Weights of a small GPT-style language model, trained from scratch on English Wikipedia.
Size: 24 layers, width 128, 4 heads of 32, MLP 320 SwiGLU, vocabulary 4096, 5.58M parameters.
Architecture: RMSNorm before each block, rotary positions, no biases in attention or MLP, untied embeddings.
Training: a variant of SOAP for these matrices, 159M tokens, 4853 steps.
Each number is 128 + 24 x the weight over its row's rms, rounded and kept within 0 to 255. Layers, rows and columns count from 0. Numbers have three digits each. The size before them is the row's rms in percent of the matrix's.

# layer 8 MLP gate, 320x128, rms 0.226, rows 238-271, columns 0-63
096:105075116117108148168150171141131123127125136119116125131129143081093092153124163127150139175147120126154147160117123126144174113103107097099106116149091149124154163123085170088132157169118181
087:108097125141107139127142165120122131142147119149138120129130134122058126118129112118123129126104118128138104121160100135096166128162132120138126112153134125114095162154151157116191132126098110
109:125164095130117144119096144159147160132130118135183123106100130149089133130090141131117115134150132116130119119114115109146143141141171127112080111108112107118081156119131188087093148086146104
103:137126128134122143129146116112100145129118158120104143110107160112099101085085153147153120190128156131163104135123133156140096158122131127142081101131155085125202148101112122143120115115092120
111:155124134112119114145148142104116089085123150154143086179149129136133102143128145140158080130121116130158139146134109138133136126099143174114166168129156159138074160118130123085132155129126099
106:122108089154137115118107104114094147176089158173105161149139118129119094106135138125150102149123150149167133096106106086152117095109164086107121124155159121128126133165148125096103152153144149
097:122122141129074091146134116127153120098113169087120133142090156105063131174120121108108127123119129160132141125135165133164104106151155111107094134118077124117122096094128140155114131191168111
089:137141118132136114109113112154129119157083157167141097144148120118114134116142147066116137094127140107125142156141121131124171102122118097110127140116143118143166144104137151137114148156089123
104:101123123113128139141127148114098138161084183101123129136138151120158117137147097116103116111140150084139120084113172104115121174110135096126127151108119100157128144098104125121111129115148138
092:110122118111144170114140139122134142110115124135111160151137131070126147160140129152113166129102098138092128153092122127079095129151121115125119144087131153115082164114092140131136213133138128
098:110065138104121118148135122113080145109163100084154098120083119139156153138114108118156133104168152080147130111153122110128143142144135143130122156154146127094117063145152138119125165131132131
101:138132086146141169135151146160157128076139142113126098111110124138139137129116165152129133139127116104158165130102127138141123108119090093112116138152135172115183126109076154118132144153141144
102:077092109092122141107166135146151116090155118184123138104137142126133149130162141109124176105167134094097112131112116138083159129129089148123112125111120093133165112122152160110131133106167109
101:120127146107150128155145121105124174115091167101122093165095135142113142152105184134115096099157130121128105152116108177131095124120124150150145167127110108154131081136116128140153093104125142
109:113123170140124158105115108214113151134161130160134139164133083109128117142097122117117124152131137130187156141118095094111143156100060125128148069121138164128144121103146147126153115156176144
099:114146139109150138106134113103137115120159141116108109115138128103129124127084122128144141130147124119114148161089146095155149121139114113132082107124127105141114151103090109101097156133128122
105:154161128099078162138161143124135157093143138111117140111105102121137090155138127161121156142102120097142140116152149158111148136144131119126127120138101077173155101106128122115105162094145131
090:083143083115097101125132119084116147108088181120153159119119153132107143155127127100130122140179104131119169100099124097118132133128129113128120103150142149100121076146110133127116117165162087
101:121136089068107142124154127120110152072124128161145168109138170153118149124109112129161151159182152120146127121139141087122125118117164168153135095185092095119121116143119148128152137123155186
090:174097126100099154113064129155150166087119114147147138088145105124139122208132150092140124114129127178163153150143088133128089141081110138099149122133167128118137096139133135123103139147112078
090:119153122140141109123060082147125079118143117162119157172096088148150093113162094151143150141115098109204131137131139128100115155145115117128094145120116100118146088140170157152147124100106135
104:093111109110134113119116105100144091163149136131069104132116148138109144094117157132179148137105134128115114127117115121098127169121081133103143131101140115088150157104121119140138148141159121
089:142119154098134120151142143121133103149124167085100106119137131147132150133123109130155121102133136121133144164114128115139121110136162166088158165127153106164172138126151135168114184072120124
095:126083109134161181136149102153144126107139132149103117111155176097104171114127088107119178090140115130130111154109117136132091121162131123127113104098132090100124106128172141124110149157173111
108:128160117100120119170143127111119157152155119150129136076132110128159153112131098091097147133162155169112137128138111172107143145136160109141088120118114129098094107125088161151151133124134146
105:103143072132154108124118127164075105134114142130154114116119155165121137133119141144101148146172115125111093086110095112105139118118169118163101132144118111121100108093166117139115162168104126
103:130137134125112093150098151148127108113160140170107098116127092192087130137086117148145084126164084123138139094101151132086108121151143127154105093109142122157107102137144158174119129127165172
093:144125157079151138160156164127131087163083107137169110104135089158121137138158099186179149135129123144131153130151159072144072137127133143106094111126099147089116121111147132133115116143172148
094:141131159148164122156088115140101099132057156133138130128111153140117110106135167159120128122122115157137097123126106123115132102122132137161117106135128105109163132160142086125131081127107096
100:122126140106133167127087116118111136107139116113126152147120125130129102136086138170110123161117103150130118149124104156133130147139114134148113124114083124129085088092189144134122137121168144
108:179165141135135128123157140145127104153153161133108086114143070152108127153109134121111115165152137109144115170126088131175107110132104103132114148122123116135137154129116116178179145132099098
110:140110125083128136100142101095113140106125105084128143090122121143122100147139125114097104102105173113152151151114059127112076172153149129116175129131138169135138118136108164116104125127182127
100:145137083152128133129107107099157112096085139134114139104105152151196130150121102165140119147114099117109130144161121157118126133135147085114131123099113127119101126120156109094135113151136139
100:156118111136111143135158101162145123111164125102148117120126097164113088104108116113188139119152123157100127134147136138171139120165118157122155133141123091106107137125127154117170131135146137
# layer 8 MLP up, 320x128, rms 0.224, rows 238-270, columns 0-63
100:160108162153145127085118136077142130103146119136123131162130138156132138110190150108127105089116114114070108109161137132111125123153121157089132160139188115121150082126160134131109112116116082
092:139113099126147137168143129140119122137108126149121164121130149116120112157153136087089127174143120143107123135128132155136149145120136098137122150153155162177162133157131161149149110114173150
096:178167096093109108135100152164139130151160168106133129131107125171142120167102122124125113113142086098130121128113087122112125121161124073181089087117163117140111133116092144147098130096180107
105:104134081124132127122117142149098134162113137137121124102099144147136104131174131156139105134112123113094150152103156109103160114124121139110140128146069109139106170128105150109084144103085079
118:119085137100148108135124126095144134100105181152134146166090168133113101150133123145119121146156164133097140126134136122083157060150133092132121118131167073122125139143112186145124170122164127
104:152136111083093145152151142160123123154129093115122133130102081164148154152120126101144128185156111139149136142109093155111137153138139098076159153148129140158139125079106129114111141142142119
100:121131129103145122084128158073148142141160115098148132090098128130172120139128143152089110121155110086109156124114096137076154149139089118133130122141154152135132133093136123178143095118149160
091:131107100110082104086118105152159100105112157161139124118138120124110117112095145103141120143135125125117114109121128130132104136109113104118147139122125095159171147091131129121114139140102146
103:121121101142111146128146137072163122158130159131112100178156101083134092149136151105138110148113188140149117092134134131128155136122130115095151159117114200116114093146082161147131115116132094
085:105146114106186140101143107103144132141085108127099179145113132117149165162143139141143119157138141140093087147138148115086102088129132129119121097112137156137072140146115154161108156105170143
101:079101160089150113068119117126140139100139100114102125136096150131135111136131167118132130130142126072115129137145158116131166149103065119163112135154129097128181143129117159088147155125117117
102:122141128147105108113105120134132146139152136096160154100144165112134136118136122118122125088142162077099127159126143097100197134133107095101125104071095126145099112149110107149118087130134171
103:105127157146115101083146132109164149118116152111150132147133144132151096116128166142133109141117145112127107096143153144192124145120120097087138138153167163114082155105080127137187136155117121
103:172125118119116131152126140107132108097154109124152124122110095117141166136156124133133132162119138111143127154135128141126119122144102126136134126098123141127106134175081080139110154121134138
103:101099122145106117114083120154132144147152139093070124144093120118165172135100157151128120176145164113134146120128120116146103132121123147122135124177130120144137127133146113147138128093155160
107:101113079073112143118145148138109132166142109163139141141149106130098136163143105114130155119106059101141138083076112125126102157147121171151090109154128122119138156131134134115131151124133147
099:136145108105110115143109079118142148133117104121160133151086178146101154142144132114114142117127129112135116118089123154126118212111127178093135121111124141133143180094148125142111130148103125
097:136094131151123121122150090135133129129170103120177120093121132151118149155112132142126176135107150092122088149129161129097103124202132110150084152115126122131185193123091113144132115171116119
105:130129137075124140116123163147134101140155136140119139107104184162141119118120097123166111158147131123134130096137153111148086126118165164162116113116137108090149127104111104156126124138116131
094:151112163140129125114115112140118106106157154131099194090127123107104181146150098133127131107154118132123114076148140160097110125117136145093150175152132123137114117103155125132157115149147112
096:167102139115173114158112132144126116104112106160144124121148148114167156154099107145138156109162103169107114177134155134134116110138164154169124153120108164165134108117136141157093122188122099
095:160155136148124126141124133133162124111126104111123089145085115158112162115151099129128200102096139141104094127102133178120109106085146141139093126139152118127132105158143102086118131142118133
093:119153096109132162123139101142133103106091166121150116167124159137133096109138156172117103147125080141110099130125131099137149110152131076130116091099150174083153116137123126113136116088118129
094:120131143124135079119129152117100130139127154097162123074124159111125095166137122089136135109113126156127134134122143116111076155141120075131130178099133137125168128138118134100114157136116108
101:143149122114096152132121132120084168151122164096126114122144119156109117104083119142126163195107130167137165141139085170119178136160161104122125162103141118162109132131159132152154084108161110
103:193174113119147151122110128161108112144147170141120144167138108153111132117100123071128177091151136135189131117109167120119137093146141128104127134133124119134156123172174113129131116115125122
111:149150150144156119103101105112129080095121123114137127097129116120127119118120151099123137114113122129082139157154124137108082146094129122124095130119155129156160129121103094121081118188098125
098:105050129135101135118133147113138144118134098166143131143126125145151130145185112129152140095114160154115142107120160135171135065122107100106124135120130126172095160140112116148124116149129142
107:100153151112173145124087156126128138112165127171139101132144115099166159105103066094140106076139149145117144116120125118089135101090142080144133185124114108165150127120091122121093121107105140
103:118191104168137133136131151130102107157124180106113136179127105152099124158125135110103107124109105074163120120133121166100157097136123137120181165130169138108120101137165180139140164126087131
099:149111133100114090141114115163110135171158154088142134114134098144119179121144130143110113154128153145107158137165111110169148116162175114110106132163179126087150148132110137149116102129115070
114:152131171131177165125118107117077163120105114133170125128161101173079122147146155161136150133178180099136090127106122130152150120117147094096160135106139153113112101134088128092149130115144135
098:129156144161137121119165113092120164141124131120121151180145111153127084130131099137138111086146145120149114169117127179192161084140131171123141103111129120146169106142122165133098132120152092
# layer 8 MLP down (transposed), 320x128, rms 0.212, rows 238-270, columns 0-63
099:138122160135101087173111135103124094100143102087155144116134140159136145111119129151156106114093127109132144131121110148137130144097149137088154106105100115146113138111087131131131168150114102
093:129145115102077111145107138123132082121126171111137100095139127129127139158121132158108131163139148134124151117116167124120139065153150131116171142115170087127131128098150132139115146127129134
104:135158154086119142108131151117132113138110120129129112106180187112146096148142105102148121139194113101128116061099129142107172127140140154116120139112136145136143169125147144135113124100105091
099:122130111119131159112140138110143137101132130129091144117179079107128101136102140161120105143140102132131139086150105120107102097122151129107072126120145123124162154081095176163105131131151165
111:142181140128075117140174115124152106131147143145178110115074136106104077118131141119139116188125139106078172114154100097127126138122124138133121111126158106153115151151108119105119120145144103
100:160104141180122146155120102123142123142174105124123163146178174130138066166155128121142130145145098136185112124122138108142132099132148169134080125169111149080171121174133121123154117123081180
103:121153148145101156108138144139110100089125122138103107157178142153123126178103167146136107109141149134158121125133101130101099152146119134152111129116105139122129162106144134134109097130116186
090:107114145137100096123126112139106155155081090144158111160164127156122161140119115144156077138136134098128118140129178141151101076124173125149151110129171135151168112105137118115164138154148130
104:125072130161105095104144158103106098112121148109147066185125118150126107154089146106136104122116138133131123090170158130128139164120183129116140163158140102144138097140149121102098150121158162
092:188148137165083176118131130136124083159143161132145132121103136182145165149114145117166110158099138125078158089129130113139146126123130107134131124125141155135128130135127140157113136160073177
099:202104136108138131128131164161119118124069077170099103146135104140129089137119151145099097131100129123086097126121172101109123163136134107116153082141130126092178147098103138139145124128128166
101:073111164116116136109132155135160122135137121128113123108121096112166121120117113147134173093077143165125109135148185116099111141132118132108127155128078108158126136126112148131091139144133113
100:135096122117149147118071144150122106114133143157114093150114124104168085082125106116135105127083131100172101138124125118110074137124153146142090153128153113125144140113150100124113117126100170
103:208082128147115132163147133106140138108132144158188117104086099132105173152134148092111121106140154165137129155101124156104127137136122126120118126094082122132126114126116139109148108128121172
106:156138144120133122134120083125146136115105081151135146124131112151144105142113154125102118166103127116163117141139119117176133133095140116152136134142106130145135146122118163160147156128204158
102:160132110133133160146171107126063115156131108115070142164143128191121163122145091157162154105122124123162145070149130130120111168163135139119153120122073135117142143107136123153088112153117149
103:158120135132125138078117133136109124100119145170114136122109134135157124131118122116082109114086089100083092150161132142126138135128121143113106098126126104140099168110086101156150123113123111
094:108133145084156128140119169095147133125121168110168133147117110159080101115139146112121106137108138122127109115126095144175129115067054123156153142137128080120071137178139111101116143099141109
101:087135111173129116174139092113121136129094120132110108151140092138137139077165155107106149128109116132152139133147128190150132122168103126109133120153124123145098128140129146125122084126149155
098:134117106127114119121131170112153142117105101086138123097155140145082121112089102130166102028145139107120122113119128128100132116160100112172127144163109163113122142118085123139183137158124083
097:154144146131119134128115150099122129152104176129199132136144069155132125159116101120135102165151130202113159108162115162108132076128128127134154080107171111136108136115162169121114136137166076
100:102149128117136117145098144171132132087120124090115193140148096129117124108091166145170086100122177113177142164107114154108135151109163113107146111119115143109113132134147128094128138111120153
095:138115102134093107124115176086090128141093151111079130134122129132112150164118125103089131170137078117094119148152165147150150118149116118138106119110182095116096148116106121173148189097097101
093:095129149125109162159132114128131138153100088149116128110088142130141159178160125162129120152164133147130156096112183140122105105101093113135147149065114090129130142101125149119119168123132150
094:106150150078139099122108117145147144104112123105112139102100136091124150119149125104117156127118124142111128147149121115142114145091102105107126153105112141129113157098174157157146128150130124
099:155115148109102112124110146118135197163129112092121136131154114125099132137140068186110137123108157165119105115158122121124134139121129164122110101138108164122116171146103171154148144108145151
103:115102169153188130145114131109137116166136129165142106154117126149124164124122147109128159105113189151079134157107108188142136139123111091127143140149133153157081121142118143115097129164142130
100:133100137122095136167162131125137106172122156091130136114131144128151128110134086154137157154120126133123101071124207101114112096136097123132107097114121109142174140141110122122147152126094128
101:127092110152155141095134120150132137163126099128107125148167128138112123079125122170072139103110074142109110152116112141151139148107106096158162127151136122139145148161129145157085147175136115
105:111091138150085118157157129120146132118147177115130117134137125119101112172168106105133115116127135105168156113138139154109143126148151133131154113134161128146124106160136119144073161094124095
102:109139113131160116148146104137129182118153100141141151151143161126140145082173080156139161137150142163147140149162133123124103125134132115108089105153125149135096124136134138094151106112146173
108:148138140120149144101110143125116137103081142114139147178152112120141111158098101147119153155141086124112119157132180117132153104132157093146115152150114140123163147142118142054145132121102154
104:126132110093174106146171112132114133116115178123116139145130106103137102118143129126140111167090144120101123168105169182103128132117138153149141124114109107132109140132132114086171139178165139